From a checkpoint of a small transformer trained on Wikipedia: width 128.
Each number is 50 + 15 x the weight over its row's rms, rounded and kept within 0 to 99. Layers, rows and columns count from 0. The size before them is the row's rms in percent of the matrix's.

# layer 10 MLP up, 320x128, rms 0.103, rows 110-164, columns 0-127
067:53 65 53 41 61 60 62 39 46 40 64 46 80 37 45 22 22 38 60 57 45 65 53 53 66 57 46 45 78 46 57 60 57 46 41 28 38 52 28 35 27 54 40 49 47 44 35 22 61 51 44 68 53 40 17 49 83 58 61 46 45 54 35 68 35 23 34 22 46 47 38 29 74 25 31 62 65 37 61 49 61 45 66 41 46 47 12 33 52 53 63 54 55 10 49 47 38 30 60 23 55 50 56 87 76 52 76 50 48 78 39 47 54 37 34 36 38 56 41 52 44 54 70 34 58 54 36 76
105:69 32 31 70 43 60 36 52 46 33 92 46 46 43 60 51 35 29 43 35 73 51 57 79 68 37 45 54 53 55 53 45 46 35 41 59 73 49 80 80 32 64 59 77 52 26 39 54 40 52 82 48 53 38 58 34 32 79 37 26 42 20 46 38 85 37 71 69 59 47 27 38 60 66 72 37 50 55 46 38 48 63 64 46 52 33 53 53 48 73 39 57 63 47 51 35 36 46 72 40 55 56 74 40 68 44 59 61 37 32 45 54 37 67 56 63 76 30 38 53 41 82 47 62 63 46 66 64
094:46 50 62 62 52 46 41 32 53 39 46 64 31 46 57 42 23 51 55 36 69 17 38 28 35 50 85 68 47 60 39 79 70 69 67 75 51 45 45 51 29 59 47 56 50 43 38 38 42 33 48 56 43 34 33 25 72 44 44 47 35 41 43 56 59 56 15 54 46 43 64 45 37 63 65 43 31 55 78 46 59 52 51 56 81 46 55 65 72 46 51 46 36 34 67 30 54 46 15 60 51 10 35 62 30 36 47 31 47 34 24 47 15 58 51 29 35 19 34 46 30 50 44 53 50 77 61 55
084:44 58 61 33 51 55 39 45 75 58 57 41 52 64 42 50 33 49 32 67 58 57 62 62 50 42 44 80 40 49 74 45 64 56 50 37 53 57 67 38 61 84 50 21 51 63 59 58 38 38 03 53 38 25 38 66 66 50 57 15 37 35 48 49 53 24 09 32 51 53 59 49 37 48 40 37 29 20 54 63 78 70 52 47 53 64 59 72 42 32 41 84 62 76 33 55 48 44 72 39 42 55 40 59 45 47 59 50 35 38 61 51 45 41 30 07 43 48 80 51 42 52 54 76 54 49 47 43
096:74 34 32 53 78 45 44 44 46 29 58 67 88 36 57 49 55 60 51 29 30 42 30 32 40 49 55 37 50 28 05 52 58 46 47 23 55 47 41 36 53 78 43 42 35 60 34 79 38 54 75 72 75 35 46 52 63 26 48 59 49 52 70 51 35 27 40 60 47 36 62 52 42 54 40 49 65 56 77 65 45 63 29 22 47 54 65 14 47 33 27 56 49 69 38 47 35 60 49 28 55 45 54 41 57 32 75 49 61 49 49 66 54 65 50 59 51 32 42 74 44 17 72 54 55 44 32 35
083:76 56 49 47 35 50 61 57 51 36 46 40 50 58 49 46 17 55 48 56 41 57 57 57 49 35 55 46 51 48 29 46 45 43 56 79 19 65 68 51 43 45 09 67 29 89 45 18 40 49 59 69 83 35 52 52 48 47 60 31 66 39 49 55 56 40 46 85 70 41 33 52 44 53 46 41 72 44 27 42 40 53 70 52 63 69 36 43 49 61 65 59 21 37 67 71 61 65 56 31 44 41 51 39 65 31 82 30 72 35 40 45 30 46 39 92 54 40 69 46 21 44 64 44 48 52 35 52
112:65 48 36 27 67 37 51 28 68 53 25 37 46 52 57 30 55 39 48 45 55 40 45 47 44 40 41 64 25 52 34 73 40 52 49 50 48 57 66 31 44 49 75 57 59 24 52 40 26 41 56 59 70 43 16 55 48 80 48 60 45 38 53 21 49 49 27 59 51 73 57 50 47 30 18 50 78 46 81 29 56 61 23 44 45 76 77 48 53 48 51 51 19 54 24 63 58 43 55 51 70 71 48 44 45 35 28 41 57 24 33 53 69 34 31 67 52 68 13 41 42 59 52 67 72 67 65 54
109:52 61 62 80 53 64 54 64 54 72 68 69 64 49 29 45 24 36 43 34 62 10 44 69 63 53 58 40 24 90 30 60 12 67 48 46 37 45 45 44 68 47 67 73 33 36 42 32 39 56 46 52 59 43 40 63 57 28 79 67 55 61 45 48 62 32 64 51 26 49 35 47 64 53 61 62 72 31 36 48 43 40 59 55 60 49 33 38 40 47 44 38 41 59 58 38 41 67 40 61 36 33 49 42 48 62 39 39 40 36 54 30 37 62 45 24 52 73 11 60 45 32 39 57 67 61 88 35
087:45 39 59 55 63 81 53 45 40 45 62 62 56 63 49 34 50 49 28 54 62 38 34 46 38 54 41 55 33 57 32 87 53 30 61 48 37 47 63 61 27 67 40 68 57 36 52 18 33 70 82 18 30 30 55 54 10 58 31 61 40 43 63 65 52 48 29 50 36 46 41 59 55 55 42 68 30 39 78 63 63 50 45 41 58 68 71 54 61 64 62 30 63 26 37 49 12 58 26 14 43 33 49 56 45 38 37 71 39 38 44 58 27 49 34 26 56 59 66 44 63 39 66 33 49 51 57 36
108:48 43 71 62 33 36 53 51 65 56 51 45 48 44 54 51 48 77 64 36 46 34 41 38 35 62 49 53 63 55 55 30 31 52 46 69 53 53 32 90 69 66 34 44 26 24 42 60 72 78 75 22 61 54 35 43 41 75 17 57 75 64 40 58 40 79 35 60 49 50 66 41 55 50 41 55 71 63 55 41 42 50 52 48 35 87 47 61 21 67 42 31 56 35 48 48 63 66 62 48 40 23 64 66 08 32 55 37 36 32 37 41 44 60 43 65 42 41 50 29 33 30 43 35 33 64 34 45
105:38 48 63 27 30 52 56 49 49 72 61 51 38 75 63 52 47 48 33 44 37 69 77 41 24 57 43 69 73 36 33 16 34 65 61 53 19 65 28 41 65 36 24 63 59 53 74 80 40 65 52 64 51 44 34 60 56 48 53 32 49 68 16 40 74 50 46 39 38 53 47 45 72 45 52 63 38 62 80 58 53 26 50 47 64 48 69 48 54 69 60 59 40 60 77 65 62 48 47 43 39 46 28 62 46 56 73 46 40 62 45 50 47 91 51 23 48 63 25 54 52 33 08 59 44 48 53 43
105:54 25 80 59 79 47 21 65 78 67 63 19 52 21 68 55 70 48 50 50 23 27 33 41 41 41 44 57 41 58 56 34 53 47 52 48 58 57 55 75 42 31 54 64 56 45 34 41 82 17 53 52 69 51 50 69 58 54 36 55 43 71 30 48 33 68 51 49 30 43 65 78 33 40 42 36 46 73 20 52 40 37 36 69 39 52 43 55 48 50 45 63 66 29 51 35 61 24 68 39 67 35 58 65 61 57 49 36 70 57 36 53 44 57 57 45 42 72 39 13 63 56 79 68 58 52 41 37
096:65 40 56 33 36 40 48 51 38 23 46 69 49 53 34 43 67 52 26 62 57 40 68 59 51 43 32 59 81 67 35 66 43 56 65 53 12 67 65 67 31 37 62 38 58 68 32 38 56 39 60 44 48 54 40 54 52 46 27 61 65 31 51 27 59 63 56 45 58 60 17 35 70 55 23 52 58 70 43 49 62 43 28 50 32 50 33 62 63 46 67 34 58 40 60 61 57 43 60 44 31 24 32 60 40 43 82 58 44 24 65 56 64 60 56 93 48 17 56 41 23 39 39 66 18 39 64 40
099:58 57 30 25 41 51 58 50 57 36 44 65 37 28 73 37 55 42 46 41 61 44 47 32 58 67 72 32 56 54 59 45 65 42 52 58 45 64 47 57 61 60 43 41 24 41 68 44 16 33 37 91 41 34 60 32 44 51 52 60 32 30 60 42 33 63 40 71 46 48 56 53 14 38 65 69 32 82 43 24 26 23 73 80 55 61 44 51 69 37 56 78 36 60 59 75 49 46 50 44 56 64 71 42 23 39 63 48 46 67 49 42 58 70 85 31 42 61 26 50 29 50 39 37 54 64 53 40
089:69 63 34 36 52 19 52 63 55 65 41 52 38 33 62 58 51 57 27 53 28 51 36 44 76 59 44 45 92 52 64 74 71 46 56 32 41 54 50 34 47 58 49 52 58 44 39 49 36 30 54 24 67 77 37 59 31 67 39 70 49 36 41 31 30 62 44 55 51 65 44 24 39 36 24 53 61 42 69 19 42 72 47 34 68 70 31 57 42 41 46 45 34 40 48 58 22 85 75 31 35 52 62 45 40 36 32 31 71 35 58 70 54 38 54 67 40 73 81 67 49 39 55 47 44 45 60 32
100:42 63 61 37 55 75 66 44 40 40 51 56 49 70 51 48 46 41 26 48 74 53 44 10 48 70 70 40 23 50 71 49 42 41 60 34 66 40 55 04 48 34 64 43 42 29 71 48 30 26 30 39 81 62 35 62 56 49 45 54 48 53 39 40 38 45 53 42 27 66 64 45 46 37 19 62 57 46 59 39 40 77 44 59 57 39 70 25 48 30 65 39 74 33 61 87 59 46 31 49 57 24 55 47 54 56 38 70 47 55 38 26 44 46 33 57 50 66 46 80 34 48 68 24 43 55 38 70
113:52 49 49 45 60 54 38 53 31 42 42 43 72 44 38 47 35 46 68 46 70 51 59 63 42 68 17 40 37 63 16 60 38 48 64 34 93 44 44 35 69 39 39 39 59 74 37 43 26 75 61 55 44 62 57 31 50 59 52 18 51 53 73 52 63 64 42 57 65 30 57 45 75 59 64 40 82 52 59 32 56 49 45 37 61 77 39 68 71 67 33 30 52 56 28 44 38 41 36 31 30 57 51 54 50 70 42 86 71 37 42 30 37 31 44 42 36 30 43 77 72 62 31 58 71 57 56 57
112:41 79 25 84 48 38 32 40 24 43 48 84 72 60 16 38 54 59 35 46 38 44 47 61 63 53 46 35 40 42 71 56 56 31 49 36 83 67 68 43 40 36 48 63 62 62 37 47 81 49 43 41 73 47 25 46 34 49 48 34 31 55 92 19 47 70 67 52 48 61 69 11 30 49 43 43 51 37 51 51 14 52 38 62 35 45 49 64 34 59 40 56 64 34 58 37 57 68 46 59 26 33 60 59 48 65 64 53 37 51 50 39 68 41 49 57 60 56 47 38 78 44 47 54 46 48 72 43
092:47 66 52 42 55 48 41 35 67 50 44 45 69 20 36 18 50 47 54 43 75 57 32 83 49 89 72 25 23 72 60 32 45 28 68 45 62 69 40 26 31 37 60 61 49 42 34 37 65 31 86 44 46 43 51 59 52 61 45 56 23 63 35 41 50 52 71 22 61 42 52 57 48 57 35 37 47 52 50 57 47 36 64 65 49 71 60 42 50 39 82 46 23 64 34 43 38 24 51 64 56 40 87 28 39 56 36 45 50 55 71 70 49 28 62 57 40 59 37 48 26 65 55 54 36 42 62 54
100:41 71 39 72 59 72 38 61 54 78 57 66 31 33 71 49 61 56 40 38 66 41 53 76 24 40 53 23 57 78 85 28 63 89 65 48 66 63 64 57 32 35 55 54 43 21 37 54 52 45 61 56 46 40 50 64 54 48 43 39 28 62 78 30 15 57 35 76 31 56 46 37 48 39 45 47 59 46 43 29 33 53 49 30 28 71 43 51 29 44 64 28 27 57 68 37 76 38 24 50 51 46 66 53 54 44 47 46 57 61 67 43 55 47 63 64 50 70 38 31 58 53 25 31 61 48 43 43
105:44 40 63 35 63 52 58 54 87 71 51 28 48 30 65 62 54 26 61 44 49 45 50 37 47 57 46 68 54 56 54 37 65 63 42 28 51 42 61 21 33 49 34 53 67 38 77 36 50 64 56 49 73 69 44 31 37 45 34 19 50 52 47 43 21 39 66 59 50 42 47 69 63 61 38 55 13 11 47 60 75 29 57 09 79 45 69 55 46 44 56 67 39 40 24 42 63 35 34 74 47 85 62 56 58 57 52 47 42 56 45 39 33 46 77 34 41 61 25 54 39 53 56 58 48 76 45 44
103:72 55 35 64 30 45 43 64 44 33 39 28 55 20 46 39 24 26 57 51 41 67 64 41 62 54 53 32 44 41 86 59 60 53 59 36 67 47 42 64 68 67 35 45 53 46 63 34 51 30 39 40 52 77 47 56 56 22 74 55 59 64 25 33 33 23 61 62 58 52 73 73 55 65 76 21 69 35 51 48 36 42 78 57 54 74 52 26 52 39 47 33 55 49 39 60 64 28 18 46 53 59 59 41 10 52 63 57 77 65 28 51 49 52 47 31 33 41 66 62 43 55 64 35 66 38 41 61
105:06 54 43 43 70 36 45 29 38 48 59 34 53 57 72 65 60 38 38 55 33 50 60 40 62 18 71 50 48 60 49 66 47 55 57 60 65 99 40 32 46 61 60 53 44 40 53 44 44 66 38 49 50 53 43 47 53 23 67 46 33 43 43 33 56 45 28 42 48 57 50 74 48 60 62 38 61 51 52 71 60 61 84 58 24 57 46 75 41 63 40 42 65 42 31 46 52 63 44 44 49 58 48 50 73 83 84 28 74 67 19 77 70 44 25 37 52 56 28 55 70 55 44 57 55 60 34 35
098:45 57 58 67 45 64 40 21 86 65 30 17 38 53 47 32 16 62 37 55 43 47 64 55 63 49 57 25 66 61 50 58 70 64 20 52 46 70 73 46 43 43 35 61 44 50 58 55 52 26 39 54 39 50 30 52 49 35 41 62 11 71 58 52 53 41 55 42 49 60 41 40 79 43 37 28 40 59 74 65 45 52 66 25 47 40 44 69 53 26 78 50 40 53 52 65 35 28 40 35 61 34 39 44 58 36 39 29 46 62 43 33 51 58 55 42 11 13 32 44 67 26 37 66 36 48 54 43
100:42 25 33 38 14 63 40 58 49 58 33 46 64 51 45 70 47 40 60 27 20 58 61 34 76 33 52 36 43 39 43 49 74 65 09 42 33 64 60 61 51 57 44 47 49 43 48 71 35 70 11 54 71 53 53 53 59 27 74 40 56 47 31 43 48 37 43 58 40 52 45 44 44 70 48 41 62 20 40 71 46 76 72 42 56 48 37 49 50 82 38 31 23 39 35 55 49 63 50 58 40 44 48 66 41 44 37 49 68 54 55 52 47 64 31 39 63 55 40 76 41 35 18 19 48 68 73 26
091:58 41 36 61 63 40 24 60 39 37 58 52 24 96 46 53 34 65 51 64 60 49 42 56 57 76 36 40 52 57 58 56 60 49 31 42 55 66 46 39 46 68 62 49 50 40 59 56 58 25 53 60 92 65 13 33 65 55 67 64 49 81 60 73 29 52 67 47 57 52 50 58 55 35 22 68 65 55 58 47 49 42 37 22 51 52 36 52 48 67 23 69 39 44 53 74 52 65 62 67 54 54 45 52 27 30 29 74 43 24 44 13 60 15 37 50 59 29 36 30 45 55 51 52 46 60 50 41
103:53 66 53 66 55 72 68 63 42 48 46 69 72 71 56 35 54 40 62 24 48 69 40 50 46 50 55 73 43 60 64 33 60 62 43 37 33 18 77 41 73 45 60 45 57 57 65 19 56 54 20 56 76 62 54 56 95 40 63 45 57 58 51 33 48 45 39 60 47 37 26 38 59 52 61 70 50 29 49 35 28 59 36 64 50 56 41 45 44 47 59 65 52 57 48 50 45 42 57 54 73 48 20 14 92 16 84 39 54 51 37 66 45 37 29 47 46 61 65 46 49 65 43 75 53 47 60 72
105:23 44 56 43 38 64 48 48 27 64 56 33 29 28 70 30 74 50 50 74 42 39 13 44 24 44 51 44 59 37 31 55 39 14 81 61 49 49 33 64 48 40 44 32 68 39 94 57 63 50 50 52 40 55 54 44 55 38 21 60 64 66 45 46 53 38 36 46 45 49 42 46 64 52 17 33 61 49 56 42 29 70 21 36 64 37 68 26 22 70 36 42 28 38 68 58 51 42 50 53 66 58 44 37 41 62 41 45 30 37 42 69 65 42 55 47 50 54 73 31 56 38 27 39 75 49 34 65
105:48 43 49 94 37 21 40 45 36 69 30 60 62 56 17 42 38 45 35 56 35 55 66 43 51 10 73 58 63 64 47 29 30 28 33 47 31 42 40 56 55 54 75 55 55 34 54 53 44 61 73 36 51 58 63 38 19 29 59 34 31 46 47 63 61 55 57 34 47 62 58 25 76 63 45 57 55 30 45 75 51 63 66 39 44 27 48 39 19 80 74 57 52 62 65 47 38 44 56 19 87 42 52 54 43 63 26 52 40 53 51 36 41 52 47 55 48 41 47 38 26 46 31 27 52 44 48 48
095:56 60 00 33 56 66 67 37 20 61 28 51 39 33 56 44 41 47 36 56 72 48 52 44 69 44 41 29 67 48 58 42 43 47 53 58 47 46 40 44 32 82 67 49 41 62 69 33 40 41 35 44 36 75 48 73 26 32 69 40 43 55 95 56 32 59 44 72 40 27 89 69 54 58 62 80 56 37 63 37 61 75 48 31 42 53 65 33 68 37 41 77 65 25 36 57 45 49 46 45 57 65 32 53 35 38 40 27 59 49 48 50 49 60 38 34 58 27 69 45 56 41 42 45 59 53 45 58
094:39 48 22 51 74 40 63 69 50 64 36 37 50 55 45 47 57 52 58 75 59 40 51 48 45 57 37 54 48 45 66 38 62 57 27 63 27 66 76 71 73 60 53 57 33 31 52 23 54 50 59 51 52 37 58 43 53 64 57 30 50 19 63 79 40 76 54 60 67 73 52 41 43 53 61 32 67 52 45 17 60 62 06 59 23 47 53 60 37 64 63 82 49 32 79 50 69 54 30 61 25 47 75 54 54 81 50 59 66 45 53 68 26 26 60 37 59 45 31 49 43 67 33 40 46 40 70 41
100:50 63 68 59 90 67 56 70 52 37 54 30 51 30 45 46 47 46 38 30 60 45 45 72 44 44 34 61 37 47 53 56 51 59 45 53 23 44 19 53 66 35 46 51 43 37 50 65 17 55 54 38 42 94 58 46 76 66 63 64 60 60 57 19 54 47 36 53 00 42 30 77 61 50 52 41 34 42 32 45 48 44 70 33 58 41 47 48 37 46 72 53 24 68 24 57 36 62 29 33 28 55 45 54 53 55 71 47 65 68 38 30 42 45 41 63 42 48 28 58 50 56 32 51 53 17 38 30
114:29 54 64 49 67 21 64 65 78 41 30 22 53 61 29 48 45 73 59 63 30 66 20 55 34 68 26 69 46 65 41 43 69 66 52 31 54 45 58 40 73 47 65 30 38 48 50 81 63 65 70 63 44 26 55 66 51 40 34 56 42 45 48 59 57 38 61 32 63 34 75 69 39 49 61 22 61 23 60 41 55 67 59 32 65 52 49 68 41 71 43 48 36 63 38 64 45 57 44 46 35 38 60 41 45 58 55 61 68 78 40 75 15 34 60 34 47 35 65 61 51 55 54 78 55 24 68 62
101:63 46 72 23 61 69 34 62 28 57 50 39 50 69 48 40 66 76 54 43 62 45 54 57 74 54 35 61 44 65 37 33 28 51 44 48 30 56 53 69 36 36 37 71 64 47 55 56 71 31 44 53 73 60 65 72 45 29 41 51 51 89 39 34 26 37 55 65 72 40 52 28 47 56 45 29 44 46 43 50 53 35 44 62 73 33 51 20 59 36 43 46 57 30 55 43 45 65 51 75 61 55 22 47 50 59 51 32 64 27 64 50 89 72 45 06 53 49 62 72 65 38 53 38 44 60 85 43
086:65 34 46 71 54 44 72 70 51 49 63 97 33 41 67 65 42 76 77 35 36 12 18 46 65 42 51 46 26 56 31 68 42 76 68 55 39 54 39 42 72 68 72 39 66 58 56 35 37 73 60 36 50 55 23 48 49 75 50 53 41 67 44 54 39 24 43 64 36 50 50 45 48 42 42 73 50 55 43 52 24 65 53 75 76 36 47 53 58 70 58 42 33 41 57 53 65 42 58 50 45 74 63 86 46 59 55 61 59 80 53 33 46 49 39 40 50 41 27 53 37 32 66 63 44 52 31 49
107:46 55 24 59 62 47 45 21 51 55 56 67 54 49 80 73 48 55 52 59 51 54 62 55 42 26 61 52 27 52 38 55 48 41 39 75 58 33 57 46 59 55 32 60 58 54 53 21 27 40 48 59 58 41 64 46 46 50 96 45 58 23 13 52 44 57 43 65 69 64 38 31 50 65 80 68 35 41 44 40 28 76 20 51 45 56 56 71 39 49 76 63 23 69 55 51 98 67 39 43 60 56 38 41 42 49 87 20 68 46 43 41 48 55 44 50 66 56 55 38 45 58 51 35 53 36 69 46
103:57 65 45 65 65 58 52 48 66 72 86 52 49 55 36 67 61 46 32 39 59 29 90 55 53 52 74 31 85 53 28 44 50 65 52 43 81 42 65 46 76 67 51 35 65 64 53 34 79 61 54 35 36 77 40 61 70 77 55 69 35 48 53 46 64 53 46 45 73 59 60 58 57 75 63 66 60 23 81 65 68 56 39 44 63 50 33 51 68 27 58 89 63 38 37 42 38 26 39 76 53 53 53 46 64 20 66 63 51 59 46 54 52 45 62 62 39 30 41 56 51 56 49 51 45 46 60 56
099:22 66 45 49 49 74 49 63 81 52 39 44 50 49 68 53 46 36 51 53 40 38 51 17 48 56 60 66 58 66 27 52 46 57 50 53 64 33 45 25 51 48 63 62 52 64 55 49 44 36 69 53 71 57 49 51 27 36 52 41 26 71 75 51 43 34 43 82 48 68 35 17 62 21 50 61 48 58 53 55 55 47 64 36 38 60 47 60 56 56 38 68 34 70 48 56 56 45 41 55 61 30 28 75 70 51 10 19 54 55 29 31 29 17 47 54 35 26 83 61 46 54 19 35 28 56 66 55
110:57 62 47 40 59 69 80 48 21 54 61 32 58 38 69 45 45 41 62 41 28 51 70 41 77 69 30 25 82 55 41 69 40 41 82 42 46 60 77 45 33 55 78 56 33 56 51 49 52 46 29 59 49 57 58 37 57 38 28 45 74 45 54 60 56 78 31 56 69 34 71 39 54 74 39 64 68 51 76 51 57 57 57 31 52 68 52 63 66 36 41 34 79 55 34 58 55 38 66 29 56 70 54 68 34 59 83 65 50 51 60 62 44 40 71 51 45 59 69 73 70 73 32 30 61 60 57 67
103:55 35 49 63 33 81 49 85 36 45 45 58 44 12 64 53 34 37 63 23 25 51 56 55 45 41 47 26 47 55 46 25 51 40 25 38 47 46 21 22 60 58 47 81 43 57 43 86 54 50 34 60 59 40 63 60 48 31 31 50 38 29 46 45 27 46 45 60 47 53 54 47 48 55 63 41 29 43 69 39 45 68 73 41 39 55 66 51 53 56 76 83 55 48 34 59 51 56 39 37 77 59 46 56 40 30 29 51 68 63 44 48 54 84 35 73 46 22 58 19 46 53 59 69 33 49 31 65
093:61 51 58 49 21 29 58 56 30 51 54 59 48 58 37 32 40 54 35 67 43 55 58 53 40 27 72 63 61 45 35 39 58 47 55 41 89 69 84 56 55 65 58 80 57 73 47 87 42 49 42 62 58 45 57 60 62 30 34 46 51 62 47 48 75 61 41 99 55 48 51 57 63 43 42 50 47 69 55 53 56 62 69 36 43 62 63 36 74 58 62 49 19 19 46 71 67 67 38 32 70 35 51 75 48 44 60 44 29 57 36 31 48 29 37 67 29 61 51 49 58 44 24 38 51 61 55 56
092:43 29 33 63 53 51 51 44 61 30 53 43 55 59 50 35 30 61 47 41 63 79 44 40 36 44 52 46 84 41 71 27 35 43 55 40 50 58 37 59 26 29 53 33 34 52 67 70 38 62 41 48 50 43 40 30 73 84 48 43 51 43 50 60 42 40 26 67 32 44 44 60 42 20 55 36 53 30 35 42 34 74 71 50 18 70 78 41 99 46 55 23 56 51 54 61 46 69 43 45 43 43 60 42 53 72 30 70 78 54 57 30 47 53 47 52 60 38 49 73 60 64 63 64 57 59 11 38
101:30 55 52 55 54 40 53 42 45 45 50 47 42 28 54 30 32 42 70 36 56 56 37 41 25 69 74 53 43 47 59 52 64 47 75 86 41 67 71 35 67 79 45 64 60 46 29 58 83 25 22 52 74 39 38 59 27 60 50 15 70 27 52 67 51 39 66 69 45 62 55 38 52 32 55 62 39 33 33 71 17 41 53 54 69 79 40 68 49 35 51 48 65 40 53 60 40 29 32 49 49 37 60 71 61 28 39 44 64 53 74 51 32 37 26 58 60 63 61 32 35 56 48 44 62 37 69 29
093:58 32 40 38 56 72 56 78 22 24 55 58 36 43 33 71 43 67 32 29 56 51 43 51 14 66 37 67 74 88 51 41 44 37 56 64 35 43 56 25 35 66 71 39 68 56 56 47 50 81 47 45 78 52 36 70 47 44 59 34 39 35 42 44 20 44 48 59 83 41 63 48 46 34 50 31 62 54 81 44 55 47 67 64 50 62 66 27 71 51 40 52 40 67 71 69 67 39 62 70 23 59 48 39 51 50 59 44 49 61 55 59 35 52 59 67 23 43 46 57 58 54 64 38 86 35 55 59
106:33 56 65 58 71 58 47 49 53 62 53 45 43 67 77 51 35 26 41 30 60 34 56 52 58 41 79 79 51 41 35 61 45 76 62 56 56 19 54 44 44 32 39 54 57 94 46 50 47 39 71 43 34 34 34 40 63 79 78 51 58 37 53 34 74 29 72 28 44 39 48 46 43 49 46 54 67 35 39 47 64 85 83 67 49 44 49 54 48 56 47 30 30 37 51 55 63 56 47 35 55 56 32 51 62 51 79 55 60 49 42 47 38 56 39 55 25 54 62 54 60 47 35 50 69 82 46 99
105:49 49 66 51 40 68 59 66 60 47 40 26 34 49 80 58 63 45 40 48 58 40 46 36 50 22 78 39 87 40 57 43 49 31 63 95 70 50 33 66 50 77 47 46 52 52 44 58 57 42 49 63 37 72 09 79 36 57 46 65 36 50 54 42 45 50 36 78 45 45 55 35 67 47 40 33 75 38 61 61 53 63 25 50 32 51 71 42 48 48 67 40 70 29 64 64 51 54 52 33 26 30 67 46 25 72 35 45 58 40 79 61 41 30 43 29 34 32 22 57 49 55 46 51 57 39 55 37
103:44 56 60 44 79 31 56 25 44 39 18 72 75 59 51 58 42 39 62 54 63 29 41 49 37 61 69 54 39 25 68 31 69 43 37 61 46 35 38 52 54 63 36 49 39 58 64 65 43 44 33 52 54 74 66 83 68 37 54 57 58 74 66 21 41 21 31 28 50 43 50 49 56 70 33 25 59 26 39 76 46 77 53 38 44 32 41 25 34 60 33 71 58 58 76 70 42 77 48 67 71 49 68 54 57 40 55 38 54 64 58 43 40 47 52 26 50 47 73 57 20 39 50 31 70 53 47 54
108:38 36 60 53 56 72 56 26 62 54 60 43 63 32 77 43 40 63 38 26 31 39 43 48 23 53 84 77 36 31 50 62 57 64 35 64 12 49 26 50 59 67 54 53 67 45 49 73 65 49 39 50 38 30 71 75 44 45 56 73 29 35 32 63 69 28 56 48 36 55 46 71 54 78 47 49 40 35 77 58 49 56 66 36 29 64 52 64 33 41 20 39 55 60 49 48 62 61 43 43 21 47 61 69 56 45 53 44 42 53 80 58 69 26 45 52 59 43 37 71 26 22 61 70 60 37 62 51
098:50 65 94 36 60 61 28 63 53 48 76 53 41 52 54 51 19 40 44 37 27 62 42 71 53 41 59 40 61 22 56 73 53 74 48 57 44 30 46 16 56 60 76 58 30 52 25 39 43 45 65 44 64 38 48 64 49 53 39 47 37 52 61 42 58 68 51 57 52 66 57 28 36 51 36 30 42 45 49 47 50 41 25 44 85 25 42 23 48 50 65 51 67 42 52 60 77 43 13 58 42 55 29 56 50 64 63 76 37 58 27 40 43 58 49 32 65 98 33 54 43 58 56 70 56 59 63 56
092:75 67 76 46 55 70 26 55 37 47 66 59 41 53 42 19 65 67 60 42 49 30 54 48 38 44 21 41 61 28 67 37 51 66 78 41 67 20 33 30 56 51 56 49 54 87 36 50 25 53 47 61 37 34 41 29 55 53 47 35 39 47 63 37 45 42 50 79 26 78 61 38 45 43 68 47 56 55 49 66 53 54 48 74 59 37 28 76 51 61 52 51 40 19 43 60 45 48 66 38 52 42 52 23 50 33 31 40 50 33 28 45 80 48 62 51 68 82 51 51 70 65 54 22 25 65 33 48
098:80 15 51 39 48 45 36 59 55 44 67 80 47 33 61 52 43 41 41 41 64 47 31 62 65 54 44 71 58 65 69 29 45 84 40 74 50 62 31 05 51 74 76 61 66 41 28 39 56 42 30 88 39 38 55 58 37 46 49 41 25 53 80 44 40 43 47 63 58 60 33 63 63 61 34 78 26 50 28 45 37 68 40 66 51 46 53 53 54 67 52 45 46 61 44 39 60 30 72 61 39 50 63 40 51 39 47 42 50 54 53 63 49 37 60 57 81 28 33 34 53 24 26 58 28 58 48 52
102:65 44 37 56 65 56 43 45 48 81 46 54 77 57 51 31 39 36 49 44 50 28 56 11 52 36 74 42 71 49 39 33 67 85 68 62 59 67 28 45 73 56 28 42 55 50 34 73 52 32 69 72 54 44 73 95 63 48 67 33 33 28 45 44 48 27 46 41 45 76 22 36 50 41 46 69 38 66 59 31 68 57 42 52 57 35 51 45 40 81 46 50 52 45 59 47 41 39 60 33 54 58 37 39 59 50 39 38 48 35 46 88 76 58 69 63 48 56 39 50 44 53 91 53 53 47 49 49
093:56 52 57 48 73 34 71 48 47 54 67 81 52 33 83 70 31 34 67 24 60 55 65 61 26 48 67 43 45 58 69 86 48 44 45 37 31 59 37 54 47 44 52 43 63 48 49 72 79 57 37 32 40 28 55 43 55 96 45 55 51 54 82 24 40 39 58 46 33 72 52 54 23 69 33 34 42 31 47 39 26 45 61 50 44 40 43 58 50 62 68 53 47 50 60 62 54 47 53 45 46 70 67 72 55 55 46 81 61 70 40 49 89 43 50 78 43 56 85 46 59 63 36 45 48 54 46 48
095:23 56 36 42 24 42 44 51 40 52 24 78 43 55 56 34 56 51 74 39 68 41 48 34 51 55 63 37 62 56 69 60 52 47 34 49 65 29 57 18 34 27 52 50 33 51 55 51 73 68 93 48 53 38 49 59 34 57 43 35 57 68 43 45 36 34 46 81 42 74 36 61 48 35 47 45 66 30 42 55 32 45 56 56 37 51 41 29 37 38 51 75 36 32 45 59 65 59 20 63 43 39 24 11 06 55 43 47 45 57 14 47 62 61 44 53 71 46 61 77 68 46 55 62 53 47 44 36
107:55 46 73 78 64 44 57 49 50 64 16 69 39 36 54 46 36 44 81 49 41 58 54 30 47 51 41 63 45 36 43 41 56 71 32 55 38 39 43 57 85 40 45 34 45 24 59 67 55 52 42 42 26 63 30 27 67 62 57 51 58 48 66 50 28 56 53 27 46 69 54 51 49 41 71 45 40 51 37 43 45 71 21 57 43 58 28 64 83 44 59 51 46 40 34 64 42 58 43 34 41 57 44 71 27 43 31 40 21 82 31 50 68 48 42 86 43 47 59 23 61 43 23 36 11 46 50 70